python train.py --n_layer=10 --d_model=128 --n_head=3 --n_kv_head=3 --head_dim=32 --d_mlp=320 --vocab_size=5457 --activation="geglu" --norm="rmsnorm" --norm_place="peri" --norm_eps=1e-05 --positions="rope" --rope_base=10000.0 --rope_fraction=1.0 --qk_norm=false --attn_scale=0.177 --bias="none" --tie_embeddings=true --parallel_block=false --extras=["capped logits"] --init="uniform" --init_std_qkv=0.0365 --init_std_o=0.00942 --init_std_up=0.0365 --init_std_down=0.00516 --init_out_by_depth=true --optimizer="adamw" --lr=0.00236 --lr_mult_up=0.725 --beta1=0.9 --beta2=0.99 --lr_head=0.00666 --warmup_steps=350 --schedule="wsd" --decay_fraction=0.843 --decay_shape="linear" --final_lr_fraction=0.0 --batch_tokens=8192 --seq_len=256 --doc_mask=true --train_tokens=93570000 --steps=11423 --dataset="wikipedia_en"
Each number is 128 + 24 x the weight over its row's rms, rounded and kept within 0 to 255. Layers, rows and columns count from 0. The size above them is the row's rms in percent of the matrix's.

# layer 6 MLP down (transposed), 320x128, rms 0.115, rows 184-201, columns 0-127
size [103  99  99 105 100  95 101  98 105  90  97 101 107 103  88 104 102  97]
[[ 79 126 179 129 126 121 128 120 115  88 130 116 115 119  98 106  94 119 157 150 143 156 157 120 142  90 115 145 131 110 158 136 122 139 117 145  94 163 162 113 100 108 125 167 106 123 143 129  70 182 117 128 182 100 172 138 160 157 155 167 115 183 127 126 152 108 139 111  92 138  89 143 113 164 139 103 135 136 119 150 118 119  77 128 109 139 134 155 140 138 148 152  97 154 118  99 137 119 136 149 114 168 124  89 145 111 107 128 137 124 117 140 117 118 126  89 137 113  88 136 142 145 114 114  86  74 126 133]
 [ 76 148 151 137  96 161 124 132 143 134 127 148 141 133 132 163 147 103 136 144  98  97  93 169 139 144 136 123 151 156 133 109 117 159  94  85 156 141 131  98 127 109 131 158 114 136 171 107 154 118 105 107 152 125 103  99 186 150 118 144 112 120 141 148 121 151 136 143  99 121 135 118  76 141 137 123 126 108 133 160 145 112 131 143 184 181 120 132 114  96 150 116 128 127 129 160 114 142 158 112 129 144 116 179  61 130 123 101 110 109  95 138 171 106 107  76  98 138 133 156 135 123 159 134 135 115 168  99]
 [112 156  89 171 131 148  91 148 134 108 114  97 143 161 136 165 146 138 139 130 142 115 153 122 141 169 104 108 123 168 173 116  51 131 125 121 113 112 146 114 142 137 123 123 115 169 115 114 144 163 122 126 133 153 119 117 133 162  74 135 121 133 119 124 124 137 142  78 128 130 104 149 130  99  98 139 121 143 107 177 122 179  59 132 154  74 130 139 141 134 156 110 134 123 126 100 115 119 131 152 139 130 117 124 124 136 123 115 121 130 153 121 165 133 177 174 109 111 114 129 129 189 130  91 165 105 147 142]
 [130 117 152 115 126 115 108 127 120 117 140 120 128 147 116 166 122 114 111 110 134 134 121 104 133 100 158 119 128  54 141  78 130 124 144 122 150 115 113 170  79 137 100 136 170 129 100 169  84 113  95 102 199 112 131 142 154 131  91  94 100 139 123  99  99 101 140 130 155 114 150 144 148 132 115 104 110 121 141 157 128 164 134 158  96 125 151 108  95 148 119 135 113 101 132 151 147 167 113 145 102 123 135 117 100 143  86 130 120 122 113 158 175 129 137 139 112 132 145 123 109  62 190 131  93 146 121 130]
 [139 117 150 127 139 129 133 160 139  92 143 197 109  93 169 151 112 163 142 133 169 103  94 127 148 119 144 141 109 164 150 124 123 137 162 116 117 111 103 135  70 100 122 118 145  94 122 120 126 144 192 131 163  87  97  89 161 102 132 122 118 104 135 131 157 147 107 141 115 131 165 144 133 129 122  98  55 154 125 119 116 137 107 131  97  97 119 146 105 119 116 118 130 141 134 118 138 196 121 132 121  90  80 118 119 102 112 142 155 140 120 128 107 115  95 154  99 165 124 140 134 155 133 143 149 155 115 131]
 [117  99 139  70  98 145 121  98 187 112 124 103 133  95 155 146 116 128 117 147 160 144 133 135 175 145 133 137 113 129 103 150 148 107 114 160 140 152 132 107 108 149 174 138  93 118 115 138 147 153 106 156 116 147  92 137 125 136 125  76  83 129 141 122 104 133 176 104  92 122 175 164 156  93 120 109 108 142  94 168 158 118 159 139 145 118 161 156 132 119  88 107 117 142 116 142 115 139 138 130 133 115 123 128 155  73 132 142 172 145 161 144 141 109 115 129 117 155 118  94  95 120 133  68 101 138 117 127]
 [ 84 143 173  92 156  64 111 111 128 132  95 142 126 122 125 127 195 110 104 130 100 149 118  76 126 105 135 120 186 155 177 107 120 160 167 130 135  95 137 117 110 120 141  95 140 104 141 114 128 139 146 147 129 131 107  88 128 134  53 128 118 128 151 142 149 111 121 123 135  88 105 119 150 130 117 121 140 162 178 123 129 132 134 113 132 136 162 135 121 127 106 126 141 132 113 122 120 120 189  94 108 126 101 144 141 125 141 152 134 116 149 133 121 131 147 146 144 153 113 185 111 136  94 158  99 107  98 159]
 [107 154  77 149 136 127 112 146 147 134 133 108 137 169 137 159 198 147 137 133 129 111 147 137 133 155 113 105 140 139 169 107  87 139 137 144 132 120 136 127 172 135 116 114 131 192 108 101 113 141 122 126 145 138  92 112 168 183  85  90  83 130 116 110 159 136 107  97 125 122 150 158 157 104 118 118 102 130 132 163 106 183  75 148 122 101 115 141 132 157 126 129 154 150 126 119  91 114 172 162 143 104 111 131 100 137 141 113 116 125 149 128 128 112 180 164 128 130  96 115 154 158 111 131 133 131 123 146]
 [105  80 140 144 106 124 135 129 108 130 110 160 114 125 131 147 143 117 111 119 153 131  81 125 136 135 175  99 141 125 138 170 149 106 146 106 175 112 176 140  97 137 161  79 104 106 154 125  98 140  66 147 138 136 149 126 145 107 133 130 115 135 155 114  93 152 176 118 119 131 122 101 148 135 136 156 141  64 153 139 160 131 139  97 168 119 158 116 101 121  88 120 149 121  91 119 102 106 112 120  88 124 115 124 140 103 103 156 114 123 120 134 127 102 146  91 149 195 162  97 101 128 131 114 104 139 112 108]
 [108 168 146 120  65 143  97 147 121 129  77 139 114 104  95 114 144 144 105 170 114 141 146 153 128 108 163 145 111 140 131 139 113 129 138 140 169 108 144 116 123 157 119 129 113 111 136 137 109 129  98 168 163 130 174  67 162 122 139 147 111 170 107 165 128 120  83  76 117 131 122  96 125 174 105  90 125 129 151 166 136 131 120 127 125 152 151 126 121 136 116 139  94 102 130 141 109  84 108  78 145 148 120 167 111 125 114 122 134 116 110 110  87  85 119 146 179 106 101 122 121 148 130  99 123 125 134 153]
 [157 159 140 126 136 102 134 137  95 140 144 122  73 105 158 135 125 147 146 149 121 124 105 128 120 129 105 125 124 106 129 131 106 126 125  94 164 101 168 197 102 136 117 125  91 145 150  80  70  96 116 152 117 143 107  87 134  94 165 148 129 115  95 130  95 108  74 141 118 106 115 107 179 142 105 150 112 172 159 118 146 115 134 111 132 133 175 137 144  94 144 104 114 102 141 125 154 115 108 122 116 119 175  94 149 155 111 149 144 106 133 125 127 192 129 150 135 161 134 144 154 117 118 106 110 117 124 110]
 [130 100 141 131 112 138 133 153 169  94 153 121  98 173 102 104 114 129 184 139 148 131 114 117 135 155 108 132 105  96 157  89 117 124 156 163 124  91 100 137 130 149 152 167 154 135 149 152 147  83 126 146  75 118 121 144  97 138  77 118 139 117 145 132 114 152 115 103 152 108 105 131 103 125 162 117 100  98 158 159  91 130 107 119 104 148 159 100 175 140 115 159 109 106 112 147 170 115 115 138 105 116 138 104 120 131 138 173 111 129 147  98 114  97 114 126 160 137  82 140 151 170 107 104 159  94 135 141]
 [136 128 134 122 144 153  91  91 139 180 155 137 105 142 126 149 108  95 142 106 145 148 117 118 147 120 127 124 113 183 142 122 158 145 131 137 166 111 171 140 143 134 122 138 130 150 115 150 127  52 120  98 190 112 177 105 167 173 121 122 136 114 157 101  97 131 121 157 125  98 128 119 128 168 144 166 160 168 138 151 115 108 119 104  96 122 132 152 124  91  98 128  99 138 159 161  97 143 119 136 135 102 127 123 149 139 118 107 169 106 142 135 143 105 113 109 144 139 104 137 130 159 136 134 101 160 104 186]
 [130 104 138 125 104 113 132 155 129 160 146 138 168 132 108  95 126 143 105 158 150 136 126 145 138 118 127 141 175 141 135 143 210 136 112  94 148 159 140 128 104 174 153 136 158 123 131 112 138 121 151  81 187 118 146 139 132 100 137 119 134 122 148 141 146 142 122 129 139 128  97 109  88 132 142 117 145  94 132 127 174 100 152 126 127 126 135  93 131 140 100 119  98 158 138 100 120  93 127 165 118 136 204 130 142 131 131 115 133 185 123 140 134 163 126 117 124 105 184 155  89 132 129  63 148 147 128 120]
 [139 146 145 124 127 119 153 112 131 120 164 162 118 107 167 116 139 125 121 103 135 137 150 118 128 183 117  90 156 105 128 131  90 146 125  90 143  66 138 145 112 137 145 111 150 104 171 142 136 174 133 145 197 118 135 128 145 134 113 191 105 117 115 140 130 155 118 116 124 128  96 126 113  77 167 143 129 109 128 109 143  96 141 142  76 145 112 116 149 107 136  99 141 120 180 111 136 119 147 149  89 113 131 113 132 128 113 114  91 150 127 108 116 105 144  96 118 191 136 128 139 141 134 191 129 106  93 123]
 [152 123 100 120  91 138 132 128 185 142 124 129 145 155 114  87 117 139 146 141 148 198 141 133 104  91 120 147 103 132  88 130 119 143 111 180 129 142 144 112 129 112 108 101 149 104 107  99  99 105 116 136 113 147 128 105 157 134 118  97 105 105 130 114 111 172 141  89 103 118 144 113 136 146 119 140 135 143 134 121 162 177 137 121 112 129 139  78 105  99 117 120 135 102  91 105 148 122 133 110  94 136 126 128 136 124 108 143 140 118 111 162  89 150  87 188 117  86 134 159 159 101 157 181 155 172 150 141]
 [159 111 101 162  92 117 156 135 134 130 104  78 169 128 141  65 103 114 116 150 124 165 161 121 100 123 135 125 132 106 152 119 124  93  97 119 149  72 102 115 122 135 115 139  80 119 123 167 133 127 117 120 117 166  94  89 129 164 164 104 149 167 109 104  84 149 134 145 139 132 148 121 148 131 116 102 125 131 135 145 147 152 169 175 133 129 130 164 126 130 134 145 164 141 131 124 136  86 139 156 141 105 149 133 109 133 161 110 158 114 140  94 109 126 164 162 133  81 119 125 161 142 145 127 148 112  93  79]
 [140 117 121 163 139 115 133 149 109 147 127 168 106 125 139 158 122 100  95 120 107  95 150 150 136  98 169  95  90 105 176 113 119 160 143 143 140  88  98 141 169 123 146  88 123  93 143 121 140 145 113 132 131 143 105 151 107 127 108 126  97 115 135 136 179 203 148 127 114 113 136 132 151  89 154 116 124 110 130 116 165 131 134 132 142  91 121 129 112 154 133 111 133 106  76 142  64 108 137 118 131 130 121 138 126  69 158 141  93 136 162 125 144 118 147 143 113 151 108 136  89 134  90  70 128 111 132 108]]
# layer 6 MLP gate, 320x128, rms 0.0862, rows 185-202, columns 0-127
size [100  93 100 101  98 105  98  96  96  93 102 108  97 100 104  98 102 106]
[[108 132 161 113 126 143 111 143 112 134 134 119 100 110 147 113 152 132 149 154 136 101 131 130 117 154 148 111 135 149 116 122 130 127 162 122 128 175 141 127 102 140 126 134 129  82 125 116 165 119 116 171 159 123 137 189 106 115 130  77 109  86 150 105  98  95 155  95 198 110 151 143  79 148 126 114 131 116 117 130 124 149 121 131 142 127 117 101 198 104 104 103 145 105 109 163 146 144 115 126 126  99 112 113 139 134 143 118 135 116 123  77 165 111 154 129  86 128 150 179 134 172  96  89 156 117  90 122]
 [125 137 193 108 109 112 146 143 129 152 168 150 106  92 134 117  99  92 151 109  80 115 111 144 106 119 124 127 135 117 127 114 161  96 127 105 119 145 151 135 151 134 122 163 120  59 140 133 144 104 120 149 117  99 136 160 124 101 156 133 179 145 118 140 101 128 146 182 142 125 163  98 160 147 142 139 120 105 129  95 123 101 152 133  86 139  99 117  97 104 144 121 119 150 143 164 165 109  76  86 110 106 119 127 109 131 159 108 133 123 137 152 136 176 107 147 123 153 131 125 150  75 107 169 115 117 114 106]
 [108 178 140 131 122 146 123  71 166 158 131 169 156 111 152 121 121 115 147 101 128 169 160 125 148 177  77 133 103 142 132 167 143 115  96 127 159 155  84 142 144 116 157 112  67 154  96 106 128 155  96 111 121 138 137 114 109 133 127 170 158 130 150 109 164 150  99 121 100 141 161 114  99 172 132 128 124  74 147 119 124 138 143 108 109 164  87 127 132 134 143 116 122 113 154 102 149 139 125 143 114 133 142 124 116 119 125 140 117 113  83 137 154 175 155 128 109 108 102 118 134 160 148 138 141 173 125 143]
 [168 144 136 121 140 125 133 118 162  79 136 139 127 118 165 127 143 161 118 106 130 137 139 142 117 115 134 137 113  99  97 137 113 140 108 160 126 137 109  92 146 129 109 171 114 134 148 142 125 153 144 153 135 128 148 132 136 126 129  68 111 107 140 145 109  96 138 134 114 136  95 143 138  78 113 128 128  97  95  81 115 157 159 106  82  98 105  90 163 103 112 109 118 120 133 134 166 185  84  94 111 104  60 130  75 142 133 164 134 146 120 127 155 143 101 131  89 133  98 166 119 151 134 134 101 157 100 100]
 [ 95 156 169 131 120 107 100 128  90 144 141 127 103 114 152  87 122 148 119 148 118 117 139 141 128 182 122 138 134 103 171 160 129 128 130 155 111 161 102  88 140 106 132 125 103 118 124 122 113 149  91 151 155 190 121 174 131 114 110 118  87 138 126 149 106 124 143 134 125 106 132 165 124 114 106 137 102 124 119 144 157 179 117  99 142  91 134 151 169 114 101  64 133 148 139 124 105 151 142 144 127  90  91 124 155 157 117 136 124 184 109  92 190 142 113 114  98 152 129 121  89 146 122 120 130 125 105 140]
 [140 139 133 152 108 128 127 137 131 112  73 148 110 110 118 157 100 147 150 103 160 155 133  99 142 163 144 138 152 164 143 109  78 145 165 135  91 112 148 143 152 124 161 135 148 147 153 140 143 133 119 110 150 123 183 104 135 100 142 148 145 107  75 145 138 128 177 134 173  93 118 170 117 177 123 108 121  96 138 109 158 160 134 121 159 163  86 117  91 120 135 121 132 123 117  84 124 152 125 100 163 138 138 146 164 105 138 100 179 121 150 117 134 152 135 138 174 115 131 156 150 158 123 122 119 138 148 165]
 [112 119 148 127 150 131 121 135 152 167 131 132 145 107 127 123  69 125 161  85 128 142 160 123 126 103 113 156 125 112  90 139 136 155 117 109 154 158 166 133 132 134 116 114 148  93 133 199 132 157 143 137 151 135 163 113 118 116 195 115 172 149 125 101 112 102  83 130 131 169 173 111 121 107 140 173 188 122 126 127 134 118 156 110 118 123 137 117  85  99 136 120 102 147 145 166 149 166 135 120  94  99  91 122 125 128 129 134 145  99 156 157 166 105 116 109 113 121 137 111  96 120 113 166 111 129 109 143]
 [ 90 130 132 127 145 123 138 131 151 149 143 164 177 159 113 151 125 134 148 136 137 150 187 116 147 117 131 158 118 144 141  76  90 186 153 152  97 156 126 117 131 133 134 138 127 150 157 150 142 128 132  77 129 122 137 152  98 121 125 129  98 156 139 155 145 126 113 116 150 162 130 113 153 118 123 113 101 143 130 118 117  93 122 122  89 145 122 142 121 117 152 161 113 161 138 101 145 146 138 157 175 117 124 150 121 135 149  94 124 219 141 110 131 125 130 173 131 127 109 137 114 174 180  89 158 119 135  79]
 [130 121 142  96 111 154 136 141 118 116 104 142 125 136 129 111 150 120 120 116 109 121 127  99 126 127 103 123 167 114 146 122 176 160 130 151 121 143 144 140 135 165 142 129  68 123 119 137 148 152  55 145 124 150 189 131 100 148 142 127 141 141  91 152 115 155 162  96 146 148 109 126 160 136  94  99  98 113 119 185 137 131 121 102 137 125 115 142 143 133 172 112 140 193 183 114 164 124 155 147  92  96  89 152 130 146 104  89 123 188 113 166 120 142 117 130 113 125 135 149 144 109 153 116 122 121 115 111]
 [133 110 118 145 154 182  97 113 139 152 125 144 151 105 118 149 118 114 109 133 120 147 124 163 109 137 153  93 164 156 131 157 134 153 114 133  87  80  74  37 129  94 120  89 127 110  84 149 130 173 127 103 130 119 144 116 120 125 106 115 131  96 174 150 125 125 112 132 123 145 159 153 148 163 102 125 119 154 161 141 139 153 176 128 164 156 103 125 123 127 194 143 142 159 138 100 117 137 158 167 135 150 105 134 144 155 123 146 141 132 140 138 133 132 151 121 131 111 112 142 100 141 145  94 136 106 126 114]
 [ 92 142 151 126 144  97 126 106 119 146 160 139 148 104 157 139  93 111 106 118 121  72 125 119 153  96 159 135 153  73 125 134 114 122 147 116 153 168 138 178  83 105 104  97  97 119 113 116 151 161  80  83 134 116 181  84  99 122 112 127 113 121 151 114 130 137 147 109 138 166 133 131 136 135 127 140 137 126 167 118 137  95 124 106  96 127 123 107 105  91 100 155 131 133 114  96 147 127 129 115 155 125 143 154 163 141 139 117 143 142 160 127  95 117  97 162 153  87  95 150 107 115 143 132  77 121 148  81]
 [109 153 138 151 116 160 154  88 147 110 162 158 137 141 116 131 114 141 156 124 149 145 124 159 130 127 117 150 135 125 107 153 173 127 136 107 111  73 127 106 139 132 115 110 100 144 135 133 108 132 148 153 140 139 156 124 124  94 123 122  98 146 127 135 131 143 103  87 107  97 155 173 115 118  67 148 130 103 109 110 145 134 100  97 116 141 172 148 154 137 116  92 133 142 184 144  83 166 149 133  81 121 128 131 145 161 149 117  87 132 112 133 159 153 153 100  86 129 146  97 119  75  98 144 119 144  63 143]
 [ 94 126 142 169 155 151 111 106 102 110 129 130 128 163 105 129 104 141 161 105 118 177 157 189 176 148 137 158 111 123 172 150  90 125 160 125  92 105 150 118 134 151 116 111 120 100 140 144 126 166 120 124 172 121 102 142  82 105 132 121 155 127 165 168 146 120 142 123 129 110 127 151 135 129 161 154  80 122  77 162 102 149 144 137 142 137  85 146 174 141 117 138 131 166 153 123 106 171 152 106 128 160 142 131 139 114 112  86 113 130 149 117 151 108 163 131 149  90 135  86 129 126 115 131 115 118 116 111]
 [157 137 113  95 135 139 135 135 135 123 130 146  54 144 112 151 159  91  75 104 137 131 134 133 115 107 131 160 150 172 130 123 115 132 138 142  95 122 153  79 111 143 124 141 112 128 200 101 124 117 155 141 135 126 118 101 114 123 118 113  89 145 132 154 211 148 123 101 128 130  84 118 145 127  93 132 108 160 130 134  76 144 116 127  96 112 125 144 153 161 160 136 169 110 111 126 145 130 135 145 143 154 132 149 139 116 154 145 129 138 126 122 136 107 155 138 138 139  97 162 167 133 122 113 197 130 165 119]
 [121 155 139 104 143 104 112 103 116 155 122 136 135  85 134 133  91 171 108 127 118 125 157 110 139 170  75 149  79 145 162 122 110 114 167 156 136 125 133 129 144 109 119 118 131 109 112 169 134 121 135 138 161  99 124 133  76  98 145 106 106 158 136 157 115  99 133 122 127 104 159 171 135 105 179 104  96 146 113 160 149 100 136 154 151 133 141  92 112 131 124 141  96 150 114 117  86 142 126 105 146 125 110 115 155  95 112 187  83 117 106 140 131  93 113 111 142 115 129  77  73 134 102 129 126 145 164 119]
 [123 155 135 136 148 132 119 108  99 105 134 147 110 102 156 144 106 171 150 100 129 106  84 141 127 151 168 195  96 130 170 115 154 138 172 140 108 138 134 119 115 137 111 118 112 135  99 109 120  71 102 121 160 110 129 165  92  82 122 131 121 103 150 152 169  91 135 171  99 116 110 164 113  87 130 161 142  80 107 123 107 126 147  82 125 132 146 101 144 146  82 121 119 126  96 131 104 170 128 132 124 171 161 114 131 148 122 141 137 159 125 146 158 132  95 106 111 167 140 131 120 120 121 157 125 146 139 141]
 [ 70 159 159 138 127 112 126 132 113 123 100 143 115 120 139 174 101 112 128 120 122 139  93 145 120 133 153 135  94 130 200 120  74 165 117 106 160 121 141  82 145 123 154  94  97 104 113 139 159 147 117 161 126 139 124 154 109 128 134 101  97 107 127 203 159 168 138 136 118 107 178 155 148 155 116 115 110 119 116 140 170 110  87 124 102 120 136 144 148 139 143 126 116 139 144 136 107 146 158 108 117 141 138 107 125 112 149 136 103 142 138 118 155  94 124  87 122  80 109 106 111 131 133  85 126 106 135  89]
 [ 76 127 101 116 117 143 124 131 121 143 163 200 134 130 153  99 106 158 132 119 115 146 133  95 125 189 104 140 134 161 110 128 130 115 194 109 103 120 129  70 180 143 115 134 146 131 149 136 104 102 147 142 157 122 126 143 107 130 124 134 133 126 129 132 127 154  92 146  74  91 113 121 103 152 129 136 100 126 144 161 139 142 134  95 146  81  66 124 134 102 108 134 153 110 129 124 130 146 135 151 164 108  99 143 105 155 137 162 153 137 116  93 182  97 120 129 124 136 159 128  96 113 109 129 123 117 142 161]]
# layer 6 MLP up, 320x128, rms 0.0874, rows 185-202, columns 0-127
size [ 99  87 105 105  97 101  96 103  93  94  99 108  96  95 105 103 103 108]
[[107 137 116 142 146 100 129 131 163 116 116 124 122 139 126 124 112 106 103 141 171  98 159 104 122 108 129 133 109 100 135 144 129 143  78 170 152 122 141 177 136 181 134 164 111 123 139 131 121  85 125 108 132 122 145 152 138 100 112 113 122 115 172 166 175 145  97 145 116 113 125 123 103 148 140 148 139 158 117 156 112 128 129 140 150 138 154 161 127 124 138 115 134 149  86 104 147 141 117 113 151 137 148  72 169 146 100 164 132 155 100 157  95  72 183 176 120 149 153 116 150  85  91 161 152 144 129 151]
 [154  74  82  99 124 144 139 124 143 120 106  67 134 155 116 113 170 132  78 155 121 142 104 163 139 116 159 111 130 103 116 148 126 133 151 151 121 139 133 116  95 125 107 111 147 155 187 116 150 162 187 133 139 135 129 144 116 155  81 113  90 161 146 135  99 160 150 102 159 131 127 151 116 156 113 106 106 121 120 124 152 147 110 151 176 145 123 139 122 128  96 146 112  91 124  93 121 109 136 157 106 158 133 165 154 116  99 110 132 141  84 116 126 158 120 111 143 146 155 105 117 153 137  71 140 116 135 109]
 [118  86 119 145 132 114  79 152 113  96 137 131 115 163 101 142 118 109 135 127 101 122 101 151 131  68 102 109 167 135 163 131 109 133 121 135 133 107 148 123 127 127  95 135 147 126 101 111 107 133 119 130 133 117 107 145 130 133 128 104  83 107 153 150 133 121 105 115  90  78 137 111 170 124 112  44  90 144 159 143 123 100 102 125 153 120 180 151  78  97 106 171 114 156 149 133 124 106 105 122 143 134 141 186 145 139  95 162 119 114 168 149 123 133 108 148 134 157 109 145 107 146 137 119 128 113 173 134]
 [148  90 160 116 121 136 150 121 142 143 108 139 126 160 132 110 120 137 139 182 125 105 116 165 103 158 140 105 126 155 132 115 120 130 141 154 132 174 145 133 124 160 124 126 151 132 151 115 119 134  96 157 134 124 123 159 114 141 183 121 140 155 149 101 119 145 136 143 159 116 146 119 172 116 119 147 138 116 120 141 114  92 112  77 104 133 126 117 166 109 116 118 147 115 104 119 102 102 129 134 152 137 166 187 186  71 103 116 125  83 177 114 103 127 186 135 118 116 151 131 191 115 148 142 164 106 144 161]
 [149 110 104  70 119 159 133 129 122 141 141 129 141 123 107 113 138  96 175  94 118 143 136 101  73 112 170 134 126 142 146 139 121 113 132 139 153 130 137 139 121  93 123 112 156 103 125 133 127 147 156 136 130 142 157 148 129 150 131 124 173 126 148 114 137 120 110 146 155 173 125 101 112 164 124 154 125 115  75 177  97 110 128  99  98 172 130 107 110 103 119 107 112 185 159 136 150 105  75 124 146 129  96 135 158 109 150 121 106 125 193 121 132 100 108 163 117  84  93 118 104 161 107  83 115 116 119 142]
 [125 124 115 101 127 144 143  96 127 139 120 138 111  91 163 129 136 189 131 154 137 110 143 123 138 131 125  92 178  98 117 144 129 146 127 190 113 118 119 118 164  96 119 114 107 128  90 142 140 143 133 128 136 147  91 154 141  91 156 148 153 143  87 114 119 121 111 103 115 146 168 144 100 123 102 151 144  83 146 145 128 122 118 100 157 107 144  87 116 139 119 129 152 146 169 116  90 141 131 143  88 103 133 169  88 118 134 115 137  89 116 172 155 164 121 156 127 135  99 139 133  80 110 188 125  87 135 165]
 [134 134  95 144 135 137 119 135 169 141 133  82 168 153 127 149 157 133 117 138 127  91  93 126 111 106 122 116 132 130 158  80 163 114 127 147 155  82 148 112 106  78  90 157 139 151  93 120 125 146 122 133 142 113 141 103 133 184 113 146 113 130 132 123 107  99  94 114 110 144 115 165 119 144 175 116 157 145 168 166 128 122  94 119 145 115 107 156  90  81 136 122  88 140 170 124  83 133 175 123 125 127 141 155 101  99 128 116 105 167 111  82 102 136 130 137 142 128 117 101 123 151 158 108 109 162 119 160]
 [102 134 147 151  87 146 134 130  69 137 141 134 166  86 146 137 153 153 159 170 109 144  92  99 147 144  93 105 123 145 144  81 117 128 126 152 130  98 143 117 101  92 153 133 103 159  93 102 161 121 121 130 124 131 118 126 163 117 108 117  63 133 118 122  85 127 136 120 115 172 127  91 129 170 137 130 100 112 164 144 128 148 134  95 168 116 113 103  95 143 122 115 139 137 160 139  71 101 107 115 106  97  85 168 126 169 116 142 146 148 115 130 133 103 121 149 110 149 123 157 126 108 130 116 100 134 168 111]
 [142 123 120 141 192 111 110 197 116  94 142 129 157 164 163 141 161  81 168 111 124 135 117  91 147 108  70 132 149 133 102 154 108 136 124 151 156 155 133 133  91 102 162 131 107 126 137 131 130 179 129 120 111 135 107 151 123 145 151 106 109  89 151 139 138 149  85 138 133 163  81 118 116 129 108 119 152  90 123 146 148 106 157 101 133 146 101 138 159 112 166 147 133 141 116 144 123 122 126 133 115 150 134  95  75 113 166  90 105 150 131 150 123 121  84 140 123 147 121 164 103 142 160 119 136 135 130 147]
 [114  99 141  60 150 140 150 131  70 134 125 107 125  87 119 119 151 136 124 166 113 144 117 152 139 103 136 109 145 105 146 150 151 126 103 108 170 146  96 109 161 116 100 108 124 155 120 122 147 132 163 137 117  97 123 143 160 125 104 114 145 108 143  91 142  95 121 127  97 113 142 128 150 117 137 106 140 166 191 160 122 132 137 147 156 158 131 185  74 122 137 115 133 117 129 131 146 121 134 137 110 115 139 119 119 189 113 124 113 104 135 178 119 153 128 139 148 160 155 120 110 118 135  62  94  79 128 106]
 [131 149 146 120  90  88 148 134 124 168 147 145 128 152 159 179 127 122 120 100  89 138 115 166 132 124 146 120 109 114 110 157  87 155 104 116 116 158 138 120 123 141 127 161 120 107 139 138 131 125 138  92 111 129 134 118 162  78 108 138 180 136 113 122 127 107 134 100  80 111 112 101 146 171 130  94 131 118 165  91 130 162 129 117 133 156 135 144 132 119 103 135 154  92  89 136 155 112 131 151 112  90 102 134 108 124 155  99  95 123 128 134 123 123 150 153 131  62 100  90 173  81 148 119 179 103 155 129]
 [116 115 127  85 149 130 126 119 105 132  84 127 153 133 144  89 129 143 112 157 109  75 137 121 112 170 169 120 135  81 106 111 149 115  55 134 100 155 102 155 162 136 148 121 155 135 150  98  96 159 163 141 123 139 111 145  95 122  59 178 146 138 122 102 182 124 127 127 144 120 153 142 121 146  91 115 128 106 111 135 134 130 189  96 146 102 138 133 121 100 126 115 131 108 133 164 146 110 129 134 128 140 131 125 106  92 115 113 125 129 141 103 134 139 151 112 152 101 130 154 116 150 102 152 100  73 145 142]
 [119  71 138 112 166 132 122 147 165 139 142 102 113 115 127 108 127 165 127  71 118 110 157 106  92 140 118  94 135 128 125 129 135 172 133 114 178 137 127 144 123 117 150 141 157 155 129 120 142 103 112 161 155  79 142  86 108 107  89  89 157 120 113 123 102 159 127 125 130  95 121 137 119  99 134 108 129  91 136 127 113 136 146 112 128 171  98  95  94 144 139 130 122 133 121 144 168 112 141 138 148 129 160 161 138 102 160 142 130 165 133 147  97 137 146 123  86  69 160 150 122 143 187 152 150 173 106 118]
 [137  90 153 130 138 131 152 109 110 160 141 129 164 155 100  81 101 133 127 178 121 118  96 108 184 140 154 105  96 158 136 125 168 121 134 135 138 126  94  97 134  93 100 173 117 161  95 112  97 118 155 124 118 111 153 138 143 165 167 133 141  97 133 103  96 133 124 125 171 126 170 126 146 148 103 169 141 155 127 120 138 148 125 132 153 134 116 118 111 119  95 132 123 125  86 119 115 124 137 118 124 164 141 143 160  96  90 142 154 104 139 149 126 185 108 128 152  77 138 153 105 102 128 157  83 159 118 152]
 [110 117 166 140 146 113 153 159 129 148 139 106  86 132 109 105 156 135 131  99 150 111 150 146 155 124 143 150 123 157 143  81 133 128 162  99 166 143  99  98 137 133 138 160 111 102 107 120 117 101 162 123 121 155 121 138 110 130 111 132  89 170 152  99 119 162 151 133 163 138 147 146 143 151 132 147 143 140 110 160  98 140 159 142 121  98 170  96  89 119 125 139 127 141 153 188  96 126 169 125 167 102 150 175 173 117 162 121 119 153 130  58 114 151 147  88 123 114 149 144 120 156 134 124 147 115 153 108]
 [163 120 138 141 126 118 115 148  82 130 113 126 116 114 142 150  91 138 153 127 122 104 120 129  65 125 152 159  79 150 152  66 148 116 108 108 163  98 111 155 116 124 125 154 152 157 140 113 146 110 149 136 147 118  97 133 112  98 158 154 140 162 125 127 136 131 136 132 149 122 139 169 136  95 100 135 181 104  84 100  82 129 108 125 111 130 152 136 113 129 112 134 106 126 105  98 139 150  97 107  90 163 168  76 115 148 166 124 118 165 135 133  82 150 165 112 135 138 152 128 106  98 105 161 147 166 134 120]
 [144 134 127 143 139 146 117 132 119 153 150 118 114  98 113  93 104 127 130 130 159 146 126 130 129  76 117 165 159 167  80 160 113 162 151 156 107 163 160 138 142 132 107  90  87 132 135  92  90 100 118 132 124 112 137 147  87 134 105 125 150 145 170 118 102 111  99 127 110 139 102 117  97 148 141 147 162 132 122 109 127 124 167 150 134  60 155  83 147 123 184 121 132 142 101 112 153 136 115 145 126 131  93 156 167 119  98 150 150 149 150 131 132 184 118 112  91 127  82 155 152 128 127 161 102 133 129 130]
 [139 150 133 133 158 164  72 135 165 130 112 139 181 123 119 135 127 140 102 141 140 140  95 121 155 122 101 105 147  87 116 103 160 133 126 164 120 120 140 129 106 134 128 162 114 122 150  96 104 137 127 124 116  72 168 102 128 133 143 113 132 145 159 123 101 122 132 164 105 149 104 131 101  79  89 135 118 147 100 145  64 124 145  90 150 125 104  98 117 139 150 118  95 113 158 130 102 119 129 128 108 121 118 116 151 132  85 161 100 107 143 158 189 135 124 150  91 126 113 172 139 118  79 124  94 113 139 169]]